From a checkpoint of a small transformer trained on Wikipedia.
Size: width 192, 6 heads of 32, 4.36M parameters.
Training: a variant of SOAP for these matrices, 154M tokens.
Each number is 128 + 32 x the weight over its row's rms, rounded and kept within 0 to 255. Layers, rows and columns count from 0. Numbers have three digits each. The size before them is the row's rms in percent of the matrix's.

# q: layer 4 attention query, 192x192, rms 0.0933, rows 0-36, columns 96-191
# k: layer 4 attention key, 192x192, rms 0.0935, rows 0-36, columns 96-191
# v: layer 4 attention value, 192x192, rms 0.0748, rows 0-31, columns 96-191
# o: layer 4 attention output (transposed), 192x192, rms 0.122, rows 0-31, columns 96-191
q0 116:114075114107173179119138117106126109173062112134182112080167090092196113090146071127194086200078139131102141125109100143085148178127130114082150097176130147132087090127150114151089159109132169129094039133175130137106102144109129140085119060129081156054176175176096154149145177147135101107
k0 120:142121118097115154181134084092107094127085113108095097150112163074164108091124114115148149137165168139137119126130193107102122174122126156167140135187095137123124121077072135144138133123131105110126091116131157117124128133095135148145141050132112092101178189131162155176102193094137125103
q1 117:098128102104103161123159131115074081122120149144136174122149096141101143128133122147181146144142213070116139148181140154114102110092133101161127096114098105127074118040169107166117169144139086119140078079123101086182147163147110153100201115113109123122130124184133122076130148125110190087
k1 123:101169159107127118102167122101114160121162096120147130125193113133150143165113112187143164095080123075122086117137146098059102106138129107096093118114087116102094108106103062138132129110169108116050095116150193130143173174134127145091129118133127150129122145112138094039108178141143158118
q2 119:119099066103109125141116118145127093119154131152051113052117146170170127144099172144129111174112087089163163096106180148117174143141167104161150084172112120151165110140113095124169191097168171171117120068119127187136133092072151164115095182182160132122161135119070173144086094110142100080
k2 118:142129087128121114178120162105123150148176144177144064191138111171155096121090111173099124091076086147163161109051159183110132109123155115164123100083153151188140147126149137133092178119215132193130109102141108164155130114059097045124136221105141100142155162099117126112136124104139134102
q3 115:139106169123100131078072170185119130124101085109157084138100163171166122125131179089180184133065122131150068129066093156105095132149080104138065114131111039132125118107116143152084083109082128147167144112157091163126118093157167185098137145114122163190092107144111099142125163121160162179
k3 122:168142155154071146090042160147136176108143097106145110149140112120111136152088156130171149119143115134124092155077141156133091152136125128084149159128154064157121149075108103134127094115066114122134171131179169060127130128111210183080074168060118123125190138079136082186135159153155200154
q4 118:128152088122129116123117164148154146123186112085077118176137113164127103175153044102159137125150104092151157098128151105208131161100119138133112160158137078093124110113130198075142148136091159114089133226198116123084127124172092154151177157152123144112124128140086118093060125131132098133
k4 120:141133122107203116161140154124131106084154100147098139147122134125093097167147108115132209167114083094154095105128131138160151144051083086172117160128139109103183117212130174077156101154091107076149139200156154090120152154129124115098140170147212109102131109136087087125099150157148101122
q5 113:153133129082125166146095141071130096113109162100194101088136130122145123100127185127085143147127141094103085056129113141102095155175100168156102172126153137139171118132130140102138135149100117113143139091173160116141196156122157147157127090121126130054119162130084181118147131123099125156
k5 117:151122166102123157148090129099101113141089181149152117089087142152116179087104107167124103186140129093122140118101114091175080158128133124188088184150130163125117148079132145171129149143073097166080158131157119118101179154058133148151134159132133138117125159127126180130142110092115164195
q6 114:135138113177073101130141036123191153134205127096109186139144164166086153182087138076108081177145156106094115123105061139136095191104111137109135119107124159105140135084063171164129149165169165072113107137123113119160112101102099130112180096144160111119155116149115115121133078152160129124
k6 121:067129132154104122180124127138175097146174170137137106115145093120162141143036159115096094053121108115087109086191079136135143125010087159132124097162104183101092164139080148181081100149124188102068150120141103125172147157096159148135205118142156095141121154150119045128061109115093113107
q7 119:087116074134228124121099144102133167103108115145103156127164149146075106103112139117082106099153156143145128144153081129097149091127104170079049165094109105183167075139152102117151106173082177099185124104102087175140126164089070094174125161145139110104122134137150117079194123151132132161
k7 125:106123087122121152149127117087137145125090122166132119182123116143131121112115064142072150144137149129133167146188123162106061125096128159102089144143091155155100152131185102123164137169084088140156155111142144166122159127105083062214173148165123149107162111113141110119150133158140169145
q8 121:093086156101127164089113166147107176199116126163135137134128168155097200208180127126096132122111146127175082088146165146150076108180086221203071160119188098092081102092128106194119196122131126123128127110141212134145103089150119141154110127151179143113103127160111115116073137114122128120
k8 125:131106148096138125099135178158159116190144114146090124084135145155098181174152144120105127226100111120137074075178156115150119130163146149143101133131225135158082081176091106156193155116073152121150171113101166112211064100182168144165159087146192142164067168148151118057140132125100139149
q9 123:106157106181108140139084114147082127081137105034112165107152097142112134140140218112114115117141117112146127149131116174129131121171109140135088141149160094151161127094087148143107150132147122154111109141150148110163177130088130137125146130111144161138117120138124111160162187089145107084
k9 126:111134099171155122099132150169116121135160158095116136130137080109077099149154168106081123129115148084110107090180129139085097131149137103140114139095207113136203111117178106130068122111164097184101221103117117099169200173130104133060134080142139133147079111115161128129139115109136134092
q10 119:099164098146142110145087138131082154062145108110134145116145152130087094208163132154091118110062119095141061140104098113187170083043072137095141133077109048126133079120134152128100124145178087154061128087124039116131140124144153119129097164155108128110174116150185147140140121142152087100
k10 127:111152114146169161073053122131108162134115075149087167101121122148172138153122124098127129079039125110138125123117099128164109096097108127106134136106113080134127125079132173092138160130129107141116161098040058096158133104083189140130148165182181154123114085201176147134145169142133119112
q11 126:066139125125099108136115093145131170179174121198145139159157144144134124155148164157145125139131123110128111085115143175107151099134168110145132179075140197146110123070135118067099126180128134111103122156129113118173086096137144149155099163070114180157209163132071084122101098122133154154
k11 131:051163143135142088140136134121148171129139133147143137172140177121096113165174161185139121148115154124104151081095187107165062098121120106083158147134103160157205106077105107093167102142148139114110090175129031089150123093138157113176094129082127114155165123167125057118116101121093130145
q12 119:142130169110086086111130113141133119191143111110113102102121106179116115161132141097144126129096104158072098072137148098074179173117088142130104124109177134139114148128155150149106158164177134074128094190148094121090146100111084160113170155156135120181101129168196143135168117154062177145
k12 122:104133137094111141073123087129143110174137141087077118162125058180088110121139174107128122142147178133180176117136142089093209116135132103139133128118152130171060129157073153127097099151182150025142118125176157130071113105101164124078149135146119173129128136185155161111110123134119200147
q13 117:107136126166128110136102133126106101116129120122153119115152196109045113165097152186138069199084148155092140117174132103142129116177132151097126143059123096155113132090126079147103154119116129108141151094153107134100124152140136163091058161140145143137095104134113099176099098099118145155
k13 122:141108142144181149164134116156108111143131084179162118109126174095046114139126151176146133078146157125111162136107128113176148188177149159109177112124172123105138180116147111111120105086082120170146124123160140163119167090126137113077048119121138100124146156149144062117080143104099164097
q14 128:093153135131140126080100128168155142151102175082110147102143132137127132124196120110145187180159182190120117149124109115116127107131137105118127185154157141195142066143132108134129170128143153103143143104131193060131172058121088116108124160130098101150151163076141129136128120160088072135
k14 136:081119112085124143075105099167155075081101134105163078059119128111121113131140145103156152155106142124142130136142146137054080117100178125104121137143096129104148121131098101123155165128114156076043141121155155109114155039126133120178197136052147123177137123138145083160098129180093085114
q15 123:066096099067150119139158122155161121147159132126129091133119149168131109118119147116066104091139091127164148124099167106135092122165152190121096106081155132123120052132122089139129174108057129135175083117123102099091154153144178129205122061110102166100145118108144112183134154109123110076
k15 132:132207151103133139151114120104158094133134145151125086086136144153105160113160087150032094088100124130161131136151085119138147124149135157110135142084129059105078127095121095129153125141090113119136080094122151091068130173107165114193076123118038123112126090069137111118144164173084177077
q16 113:125063061127133138132136090115102132110148172108138113085079091161101144115173169114131137100078087085130122135197121099122070115106117167086108098163107185120117154143147142120122121168144168103100121118092148144123137138189117150168160137153099115141108129126123085105169177143161144134
k16 118:115075105124074147145165126171092114155132166130143144083136119131087120126133107104141118134159148076122144160173055052105097166123147066115091125164105156075119175141135158121105130180128073080119126107131134153145155163205188143190103174186125110114142143099094222058124165166156137122
q17 122:110085111136099131135114114137175110148174070111135204182120055142158047099102093083088156116120091186151158157148096115205111111180125119127176094116111135166138159137134085188147150144094146140132102084155137118117099145106092049155148068151159118124139141106159173131127175103138144167
k17 131:174138087094120140170119105099131042181146103110212163131110083129127078104113120090099132078141092174138087118144136105198204103154079125130137070157109156140168140140111118108152160173092109153139119124132122111105123106151129063113154090126168178145102116090173167160110157112131160126
q18 126:150100189105124126158118109136133118083158133168117132108158107098086148157142124140119154131131096106193118138090089158179083143121138128074107152156101076091116093213131100141099106117155162159153049186129120081112123132123139119132164113081177131038143173106137104105086122118135143110
k18 134:177103164111118104152104127101130163143167132174182141108168105118081116102152121147100113210110137088172176125126099168101112143137151133093137154188137093135108110127129099154136144080111109178089061159180157140083122079151175124238124114115138110067134123093147101087141096100137024131
q19 122:154112164104144162147079081173212176158166172151142105145127090088108125121130162125140136126109139163127139133105142120182122147047158158110167131192121115183109114145139141076109156181168106138098145098106127117128101144100099101142132035145121174119094131135087108137088102176134105082
k19 125:156155148136179123143100100139183176083197153154127086121081109104138113148044135128151161172118165199139118118085144114168138189090145146114153135112095127152120138143162160140087154107127111203113111071164144104111103157149096106114138019126111165101099179116113127157142089102075088136
q20 115:086117141106182136160069122143141125130089132137136137099137140179119091080161111181140136117172193180103112160115147124097170103063138152083137094112117143103131226091100097162149131074039086132146160177182163154167104171100143142159116143149131154108162143125104147115128092145209145130
k20 129:082097105131191154160142139123175147066070115123156173121140101183131162101143135130153135089117147143099045105141157078198109168108128132142117104113181142132148119121115080151120113084115082174113162106113133168096067172112084168165091094141071167118190132141117110094085102140172097179
q21 119:132121160092136073090140144193158144107080176110144102118099152104175144134088076142091117144149085127140101100069131153159097119148167155099074151108161144140124158115118152109124168149179078137131110121170108171152048180131104215151113158092121111124163099140183097138170187130185174164
k21 132:129133157110168091108092169147136138125133172144125105083142151084169160113164085074104132135154147198149113069114140119143081148158125179168042154120115107151137109154116151139120161158198147215152093122116069132144129143142146113094119159119141078121152133170151091145109137085206146183
q22 121:075165140160085141160165168093127087124137082094137114130203109094114163169131120157115145138157063161125122105075135115113157144110116129179090117148156065082135119147128177165102126200120091141133195155149116139123106107080132117123102108115103084136053148150145126114137062106095122158
k22 126:107171130118163117164121115133141179109105105124151107128152138130069171156124113151114144122133069131128126096147092172169152143156153133138114109103119148118116127116119063080096143169121046107096176176163146164154134089066093141133118094132103119101091115127172136131103027108048155095
q23 118:157142144141106089126152142101105087158158223180096114120119144098072096101172184116108140152078154111154170109122134138134139131142096114079138119114082168088166115113157184150107131128077098143179122174150129116023128150084099109129125147174067171138176118158125177137141123155147170050
k23 123:202089058134115124100136078132086080181207120125098110137155066119152123127109180173086079134132094134161186147128108094125122157109129109056097178146148123123119119161110158124141089098104067154169097188103125142158129123140120135166118143164146180132184116126168125131123117139161155084
q24 117:063157137129095075166185115134168151142115147127149143161144122130145080213134088141142070189154057143113117138146112142134120102114137131144135086084100148165099074087082096118146128102107122110095167153074131154142175127083062100114123158144110179128096098194140093153095123079126126098
k24 123:029139088128148152126179112122120158164147132172186166091140143111107131187123159139095094178194108138126062132134104124141148128144144112122135122082101100116124106060132158109087104088148152133086153118106137151145183078107060092139114132103107228094181147143079097122126104177123183085
q25 115:083135124104127137100114120175074135101065093074155162121139205082157161140119146083152060103158153121128188117157109163181089159126110126160134111110136148136115131132126097155082108059107153160186113170138126141129075148153102118166156095123128129153126102134126153172173102179168162135
k25 123:066103152092164113074153148156091135105144122105150095056153153126154196147121119122123116132183125169101175116108119119099171143118105114121209112120139132105118144099120103116151111096110146126181103113107178169088126157141086128175089135114137099154156122121128145137175144108154123108
q26 126:039088167125112091154102107120101130116134174173130110093077063121134145153176083081091129113142130113133082188145156125202145138125085139104154202140139139117116084161138078140092117101167151199173201150119131148135141130105099140143109141184123074170071187153096135119172116149081119134
k26 127:127132184150161095110138128152114111090148129108131148137084119111131089119109097120118100152066178232102097149115171069171101116087117114167098163167156100100142097127149073081156182110129157104152218141151163183145132097141114167121112138164109137200099119138080187114095090172131100123
q27 120:127174136149141073186069170183090128114123140127110166069149170141129108150137025107124109087127154164093183180113167079110092112109179178092137143130092127127153127155189085148172137086128166109157083105146164107135151091142112173153122132107144128112095107173124097129090129087119100108
k27 123:126151147151193120150100120108084089116158159133148179102133165087073156133157077097161076087100163143094157187125162120152126017089111128111079084118084135139113104144120096107125096093126114112185150130128163166122117128093134126150122087121205132128152139113079138076118144066142172071
q28 110:134134147144127126172113119179154150151164156123137138130118078100170096083072186131148081119054121130136079083099105091144117103136131175124132160177160079154122069128109114137131100107113195141140112083092182147175107164156139128115138133106085152132104107140157110095127073086171126177
k28 120:105151176167139126117082139163204153115171166149131038070129096083118069103106138132131121097115127126176128172109108115171100113148065159123129142132117107111060109134085147095103116098110120181121096048138136173159127140173153142121131118134103177032141112166073112173166131103142161143
q29 117:086156158147121112109111076114103108063145106101123101124157125121107126124093110099161149160105164092135105080139095134101133097161142131111151178114129138143217150104108179135112133144141087132117162124166181077168162105106132134183208164126078111160196080132131124120126165167192080192
k29 124:119068183146168132151119127120080086093163113090112106158163120089092137085082108158125133137148136066130114162095057146097099130114096160124125155120137100133144113037162165113108128157143094157126173142156198085207131092116169144137155151102095081129188103142125128154094110147148061154
q30 117:151078168117129138161134139156157142152150105117168093104174144097191134137128141094192118083124128063092138171143139143172176139121134125087112135131131141180107115176050117121129162102158083142146056105032133144099158119096138100164137136160075169153134133160150054108189106124109133099
k30 116:184128125148095135135153113123156190149122089143145132112129109108149095188111058087144141134108086093070137125141168122124136160083121137047073106120125114102130085199102183117094150053140120129156161122094093146130126156066172099151156151146087181137169218156116079114195146122103122113
q31 114:096124183065155167176184139181070111092195128153136109144111204152184150125156109114130099115130117134109096130114133137121110076173139180066159086113163116111140106188131133140134171192114132151147117121185101064163136123172145113076109097163088098144122097114162117108153137096131160170
k31 110:125137147165137176130175122072101060134129152108181155123151161161114186135122096118096077113084110129104107105194151151124068131147154175061133179147147141088145104156107101140101219140153103151140090112157174141137146087102183165109159058170128146125146159091106127090115145102103075140
v0 093:135149092159142141116067139111144128171122116134141091183116111098107195078116065135144127150167142158108176209113111147130127115134148153165118123089140165065143082129096178123119146129169130107108125055139103160112150150081097132143166121141155169160095094111118098129215037073125159172
o0 095:154115157131148157077180065079091086100188141109086077109165064083162129184165138113152113080079137144208157152131060087108130132142140154126096158102127130119140153105116106126137099151136142126085113174130140093145147167149186092160166129079071140100191135119080176142158192116134081126
v1 102:096152173144070124060206197072110209107135136120137135126109201167134022070120128111112128122067152145074119148173102122159111150131092158107145180085116108145158147098092118142103115166074165080118078154170146083145097098126098122176138117117094097164097118120122149093152142195118066132
o1 103:112108124085108149125109119162188135114123157120104146161118081122145141141150094138117128254122104157186119104056099113117144134196170099137109114136118179139145070176194103071108097103144084200117138153110096145121137117144155135079148117123146111058193135165147123121113104062132130069
v2 098:063178181195125079117106120128101084078133205132129115106133154107122076094138124130081134160145112120189095173100155095148158115146096133089135109138098127174175147141110094110126137124242112114127111150164124168116158140144086201114089112147120154134196123127127146103161147131136148126
o2 100:114192113068107138136099132120180081117173103156131144120128141136091069128123151119174155135093117079114140122075131112110138134205137141097103209102145169117178090139174121153130158185093160119175183136072152088102120131084075056144118086119152141149161154173150120147098105186153107167
v3 099:158157136144195117154132167169137087164122114176143080142193134142138067151130075159133086095148157169173135100092113055090130145170103123150147109144127127082106179155142165102135150136159160082080119137159187105171073127124133102123086151078109099112086115118151093094143082147106186137
o3 102:076095145135123140130084097091074122105107132079124069174156068176157150167169121113141130188087176128089113094108093128134105177092164102091134142163111100106127158114142084169126176137114088103116160158106056211128112126073100126165214131127135166108130151081106147102093109073161120084
v4 102:163111131098104136075146092112113114171114106174063105166126136134135145087069140103137159134088051109112216154088086074148091107134118087056135057156115144106042115085118159134100089124130139137114146138056117137135111078129138161142125050176070118152129104121082089066123112162165150100
o4 102:110109138157162100112153139107095091090167104076209158095153077165097188157119115120090177123148178156147116120129107236072119158107136148163176130176109130109164140175116152099094129147120162086106149106228151090128182130143104170122142126164145139127131132177099175153110098096103138161
v5 100:086119107187138138110134092123083147173126157110117114187133102107142135174117135122098100070178118141179120096168084210121130172135170101102159180143139148104107144134177199097063144124127120152135145168115170129105082151155173115117186124125153157179129099119180120127169082177095172144
o5 105:175100139092143078077088155134148128128103129170118137167106087132154091112139134157128151115069168088080085142181073075130142072106140119144135075163113094138157160123151104165160098022086135101150117113118091117155145143155132119161110115076094146090123125129096120077144109090116147147
v6 091:164176142129132132124173151116161133155141128114122101130150143062107116212106135106109145110182143069113042160059080107156065168109083133206120151154159140104156113137161164145098099100133168115204146108126147120155191151137129068163109126062160202118138136105124142118126108176152145089
o6 097:144089097124136112131080084095170125157073166146113107081127072114110111070086133130144123159096123109149151095154145166161126092090128140154161133107108133127110161130094134140032143116208085138129077129126169070164119172152143130125155118101085093188105153098169160138116083137079164152
v7 101:148122157112118112097099150163173128130127111169127115138085121150144132095195097149156170079113126135113151157151134142115083159121152085064095159160048159144091135117106123158100124195202124068116201109123152109145121146112114152082131167111145166117152077123150105120117134128146139102
o7 111:119159045158187163115191127165131114155123096116135140130134100056047127173137112080069101157143121137087123127135153109111114071121139149163151155119171123119137082135112085134146155114072070096162200124114163098125135075147171075119145134140099127124146159122161150109079152050119125118
v8 100:132065116129199137117175111129131077165088113059156135147084113120105119117135090187130109109041127132078156117138095150125118117089154138171105129131182112135092113138116109120086155089186069154115144137173116114163103125170133159086123166113122149169134177118166134167137134115094056145
o8 101:110116137142087178108150181144098145179097139158139178197179171174169068095128161138127096149192144178170093151119122091083128132095103132121160119080174135120145098154170093120122094122093114080118161104126116079154171133150174109150172101055126092065109106140079166085117115176168122119
v9 106:159186084123132172132077104082152111105105191064090209114208155156142142137163108173135126149158132161113155159095123147125124103151119139067141095133144122142045108127133148173102186169117147145203107167127147108060077155113068173080133120179161186123142121149121123137121180162114081151
o9 101:082126065189160143157148109169081169121215097136109147146059085140086153092074139127126107156132109158151118119078139137119080174141119113174128240128133181101141122136109125156155107159152158139099133140123158138137143154125137137211144144109090101171155134131111121078126118060109174171
v10 104:114149070141117195171165123078107169224082145175120109109134077089082118111126148168096147132137090163147181089159132148155103133110149129181079159150108131125156110181147096121132149154188183134112140135157106109121087110222117116121151130089129167194154128152106155166095161163146134186
o10 099:144166204121095116109154069120197138125110111124176124113141168099140119114165121172150134082185169135150078117147123161167177085121123104096129038117145112111156150164158176186088118070133133134079103129115166131131161123082140148180173092110123120127102122074123145075133059058085135136
v11 106:107122090148133042076160108080093135161151138136084108126096162118126103140138138198137130144123141149126091135090101077097128134140162146047096095146115133105193099080217116112159170147154167077109180070167129116085146122144110150111120114068130209115122146131181106142139141155084110169
o11 101:144127137057161117136140190120149150133132107110075135134124105201111086132169101126118143099187123096142187112047122136154160144168137111132145095158183136086114098105113119124146190109130129121144130178147149169172111142166187222102099128123120102101092177115114127103053113078140165121
v12 101:135100112122115119206077128145089141142201077137071136065109090161091148129072160104154072162123129120121077124172108089077108141069158158174098066130140130149148084115093085114156110143178152173106092191158161137117128117094175160126158163128170152100159139094146103158096077148140133096
o12 102:128128150152129115127124196106106103132126137093164083187116147132176136105156145097136145127096056143155131113168166123127172095104174112103092177124203057102128134096167123176143100111105092141163180054114158180128111110160054110111111112145162122176093114107136110090231164132141113104
v13 095:103134144189126077110124107072143161156155176122183139124169126103194111068077115092160102121168166119126109122064175107086144077190077096121148182148104112203145106152140094059084119140093127116139175134091184111129172169110148147125142130132113124168138145106081133116082135137156162106
o13 099:158162148100103131148088092121140065143146095163117089169134095134157207105070164141083142173174056138139199173108164137113113128118166166114149086121095080135116096106141229164148133075119119132083091102148136136124118149134103107107142100102113131122088133115113160160129155141142109146
v14 102:129164183163131147150078192123113123122143143078110203146149115144160082158134132132090090101166126163124110161129130077072136123144110155148095112151133145139130118110108161071170074146071165149144133151080135128150120119163119129120187166159116108115093131194093119161113134100167138115
o14 106:105097159121119119170173133179112081134107108081160116112158101150113110167093144206126103157114095140143105144097120086134113124180146130134090195136159145105120093138107130129086159128171090110112124094142150094123173121131133115112135138135075115153139108063165154139119188115178054137
v15 102:143104148129190136115102114149084157133138078130130168133150123170112122151097147148127126110172158140108131101087082112088155096069137102141135135158147159112087098214069130154100146110112114130112096162085096140121171079130118220135060161163184164114141082144071144095127082166147133042
o15 099:112138126127120159145130127105131099126128086122165107141112119088171114175128098137112131203142078148115157113130107140095114115212103083110160137122121156116132123110128151113163134148126107107143148068168105168164131150103085085129139079126165147125048122099126106147158135069113150155
v16 100:150143145150121144112118083152122129166054164076159099189160148125149165180136106089127112156167142093179136116118191125149161144128183071197135192090117151166124129059094117154106158121161116138146166122099098156190062128089179143166146146165158119150070182107112147112130165182207106167
o16 101:054147142171120120143152125122142102132152107186123116196132084134112095141071095155115128133087124154132107173117074126099141139100110181151171103112131078122083126194116101125097080050163121114145116134123110082139162118143176065152131088128121143119131130099158122145122079117080128131
v17 103:138145104107140146110175055107133116145139127087121154160141120154113167151127139119109062115104121127131105125139134189120104143088137115154168060103143084100119150025138095079147139144125135161094159137142193106147195135082207153130091127072117144143085063090125129106111103183173103110
o17 105:182073156112182130131130149140150145126118184148152150145093106120119089112119084118119120130117173161103153081126163138147167130120143114114127181170153102171110129177138085143139121145102051115133055131168104183107094147151094181168158087148140153090121114126152110110132158131112121150
v18 095:142145109172141139111142152118145139137090053122130136058136147126087106156152156158127107129106044151080122123142125134100117060129166188049145134185081089118137177160158143138090091171136113138182105119085194117160112071060136102167112111109117166114146166129109126135113141148184079134
o18 107:168113112135186155199127157157195152135113132098108062143137051161107087165120121095141128125084110165109067184141125113121139157109123033184169108158183167150085110170083122137152164046129137127107130199166122119155114120165098110121187115099121162122171146131110150115108140125107129118
v19 101:099116147149084157120105164169091144113092150126093125126121142144112159110062144091160161103145089093174157094072187166098105113122157162104095153091074181109173164146143181180125184182096110126126141140095132084109097155073134161093108116122084148198112083151133148115161165117133097047
o19 102:076151108082118108128124130128152150158133139105163203191115127112104168153157017101063119171171186096109117129141167076137108129137105129149103072167124146155091118152093130149120103041074141150127144145121164134138073152119145075084184138116136149159091164105137165113136097126135140165
v20 106:143147203126127039136131100202143129093113109111133120142106125138158127152094081167068146140190082107139117139140113130103107143125146120165107187152126123158094136099165161128191088087122144102129111099065137171135169162125104121115092107215123164151142069124129122126064166139124098154
o20 112:200151163175108120176175145181111154123140117157166112102127121105115100071102135114107140095109164105127151147099151135143126136127111131126159202106095189144169175109164080111107177154102197138158138101114143138104086120168073114123153106157131080126123082136152118075150153144123170177
v21 100:150110127131146113142087121117099109131102167075090158137109116170143120095067084128079141109117106137129160090144103122138131104120155055137164135139130122157075186137206146076159087149188140153173101145150124070069122104092063123180178090174081158139131171156087096091127159146178158155
o21 095:074163150097060158143092144181082129099145126101113071115122161128170131146128134198126132173136120168120105129092177164166142193177120199137089110147107142113158130122089135180108127092128201082125153085139123083155131161151116120125098162156114117127131110122081103118105102097087169154
v22 103:132144191124132064107138129174112072103107137152113141120115131118124175164101116125086109174116158104135117074080122125182115147122131121113141080135132072118109171138084072160183079166100137136141096113132092143146096144117194106121072099137127114096109147152094137125148095143067160094
o22 103:062138105073103156160124128072096124109123049116105169181149179099139041111167107082128170115120159080130157074124089135070110111072084178147129097162094135163138132144161094129112117119122117130096072131136071195113103120118171122141119135161098150111103109159115108170125110157108107132
v23 102:110100114133053095150120095121108107187125084139142139115122098067153100166161110138109121134142132128124198108105161121175107141143098123121202116123070150118117099216127133156110134166148129157101143127087100115134139092122167188129144145154160114069111147161132090131123099135153119182
o23 098:144093136197193132080135181148110121139112170124139094186092182099149136099143120131123165160154137131156105138163130193193132123119141098117157028182134126133099141148138143133115165106143138134134082101113164156132137157134148060098077110185157082162131164099095157191170102074100140085
v24 104:169155103069108140137060119128098148123152172130167143095096133101103162138111052156200147150133138122162148118150099180143108191127115158142153115171085102139165131057162124170127198201133117127115095133139126133157073114130129200157180154124187078130164158146149101135107143128106079122
o24 101:075105083126093153041187168128123139131154174113110188110160110125151117102139088147098106152151109151169147128161103060100153110116117083134119095108205124069161123110062096174118127116114063129092094145099131116135172148109139135116110108111129177126126179130135144144185076119112168138
v25 098:148121148174099126147087117157199085110133120155085200119142089177119125091067094097115079163125147147181148174116115137140242176164100161137123135151160107155084045142076117126137117085119122116127104154121186205105123153115165086096159140096126170123142122171113151120122099176150109118
o25 109:132184101111119178123130118077073127122163140090210104153118201070140118120084171171107161089129113142103202121112085147158087105112116144114165158106100130166157105085136171117131134172169106157081103106158146087140123175132112105188070143155140112170158171125101139155119143132122149149
v26 098:104206133121124115181140074147103090131137129000116097079125145139145216178094088108082093143136198101109068100217135082210124080065154139086141149172118122138112163131111113126103122105161130144140121172115118058094139114167108107078077164142119141120144125083092154173164128125105101166
o26 098:161087105073119106141133160107184114141165146176147149115125154133127089080142172132130161141148036142169151165106171115062149162107088124187135131151164138182120114164148115119093123136107104148127142134108111212188175142167153142211107130123098143183066121166149142039129127114110110134
v27 099:133110196154104162096146121141147126135208190122116131185157144151124163132138076105137108139123112128138133118113107100140126224152092163053196172116149117092180163153132130039101124195145135134103155148061068087146147091084114139141041129087151115158136114110126121125116079172090144124
o27 119:116071136118116125065144166097160157178132168095057100123090061126205114135157102143109135140154152121132122087125142160138143087093131103145130079149152109116113078189118105125111109071114103130115133201110148155138164193166151163150133130136149127130122128135145192138088109078155093140
v28 103:104152076095163127116078117103095149082120142106142119170123137128126105136085159137119124168069085170155122105127175130079122121159167107168134121161167090066117132105158146101150089012092109115086096116116142146079125121134150151106134156144148165174107154083186142160125126116127091124
o28 102:165155135163087159180121124100097088163095114128112123114082094159085149099144114090139111124128137179185134175097127141183163113114096131087127157146125160188145147118157103116074118229120159127141137141148108073196151112166095128137155108101123145122086172144117131075192178104161145225
v29 103:142128085119075112086133165139079113103127173127094100073150090144143118098158115124090109135107128123111087168124176138076087110138155164231150124076109181158133154091146172109122156137137082148129163187098121171130175143128120144126173086169130203149033103096163128219133198176124149141
o29 100:127131168127172110141162110159158156134118091177168101180126127118076116116070101142120112137125130097191138151159128147104127143097089157084105107174157147128117157133139090121108138148145131102140161123190108123138116159149115072122136151158086161131164131159073151055095129136152137158
v30 101:130103141138141127113164092176170143067130174087088142167119175209202031129133129132129125122134044149123129143098123143112098122151149153125158090132092149067135135097130126132170123098113134123128091108137160162194132148115148133101125183123145118123093136112105093124166103060150170158
o30 103:153166148155130055159106145128099113166106086120129118111153109142071163148133196145109116123066165119131098113132109091129125181122104109105097097127127179153098166155114206122123135132111127143103196076136098035097115143128095122159116070140101139143132124169148137096135163175133172141
v31 116:183092159128162094097166123126112115095116132169094132094137119073077124070173133106077106109125132077151070124156156116101094139153083107149138115100089125090135156097131130114150126119143126073140115038114126108128155177136120145115061084145146150103130109169131131112145115086130122164
o31 107:115172076110106118131125170139088098115122112114108150080106113131086104152162112095161108179147159150107149110152115169180120129125108134168093105088145091141122143129126153133083201161131148122112149110184111160072081090101137100128111120134158101218079154201090116139107091174181130103
q32 092:102064137101121141098149142084148101112131179070083116094163132145146136126192059140110141108097184134161126158175125094120140094144175102099134105129099120108069153116068159148055149129214168088095133115122181169110127126152177139166098100111084111138146156115132134100097058125081167149
k32 090:167137169087142171141164087146084173110136167105114091035093139125158132159080147150075104078179091121134119166098103158081140129084144166052151121141121134099191140122161167129160096114167125125110109186174184157118143084126102138074152109077139121092162093142130163193135099168083129130
q33 084:124134134110121111118142184090174093171122143142146138098108109166140207139136170124178144156107060104090096092104108101138114122122096149140109084182109112087105094126090156142129155136115130105109129162141151163101131071131148164075202118138127088113157199150118151143124177094098165106
k33 089:170124161079133158144156203160149119132109101055126084056122138154158117153061108123130121214097082135072113115129139150170135165098118069122208101164167159110120139153109196131100149178161151094186116098172106136076103105132129143142130116139231133143095070147124138147155141174087165129
q34 094:094140193165169120120085090201154141096115155117178107119100137080123131105164142144074132104172166157147178125130072181146110111209130171159126152127154106138139111095138163128086152143069106165149116130182118116099121103159124099159168155080167174180143124118190180100141195146185139172
k34 091:114114121118197132140172195164089114115108067072151197140104092119090042090119142161129129139164163121113128141085067131128102161191129107135098137098162144154149158103071133102125084090186138125062193139136133094159092115110165141116148122147077126185104085106166110183155114159157143120
q35 101:051095095179158089134065190126081153090119111149108128163120137141093136083136131135134149148098098096134066157129178126126163063119126089157177091130178166152147094114145121143143119131180179099105137107129136194139165118162022098108093141122152078162132101135138130161175118113183145129
k35 095:127074125130076131110103172062120191096181103179107135171084105122137161091159076094110150135127112206172126124122149181093146079127132073164165151151124107141147122156134124177115130115123108107102133173115047170191101128182106103103087112087152109066116125170075097155144123107084192131
q36 100:115149123163117109142123175161146146147166172075142117162113102097162114118074110118165161124102136102070126179118158147109114135139143169089180085142142114161175173106173161133141081107160164138095196108080137061172098136159190130148112111113097172087144120135132189120157175106097164139
k36 096:102124130177133166156134068122155182075118097147092139204127173136145107091163086137139169097140122175139124111165108089078179112117136078137124056155158116132158058122125088147066147119125170122089088105098134139143172131106143141093168076107078096124128091100130089180133147100122086120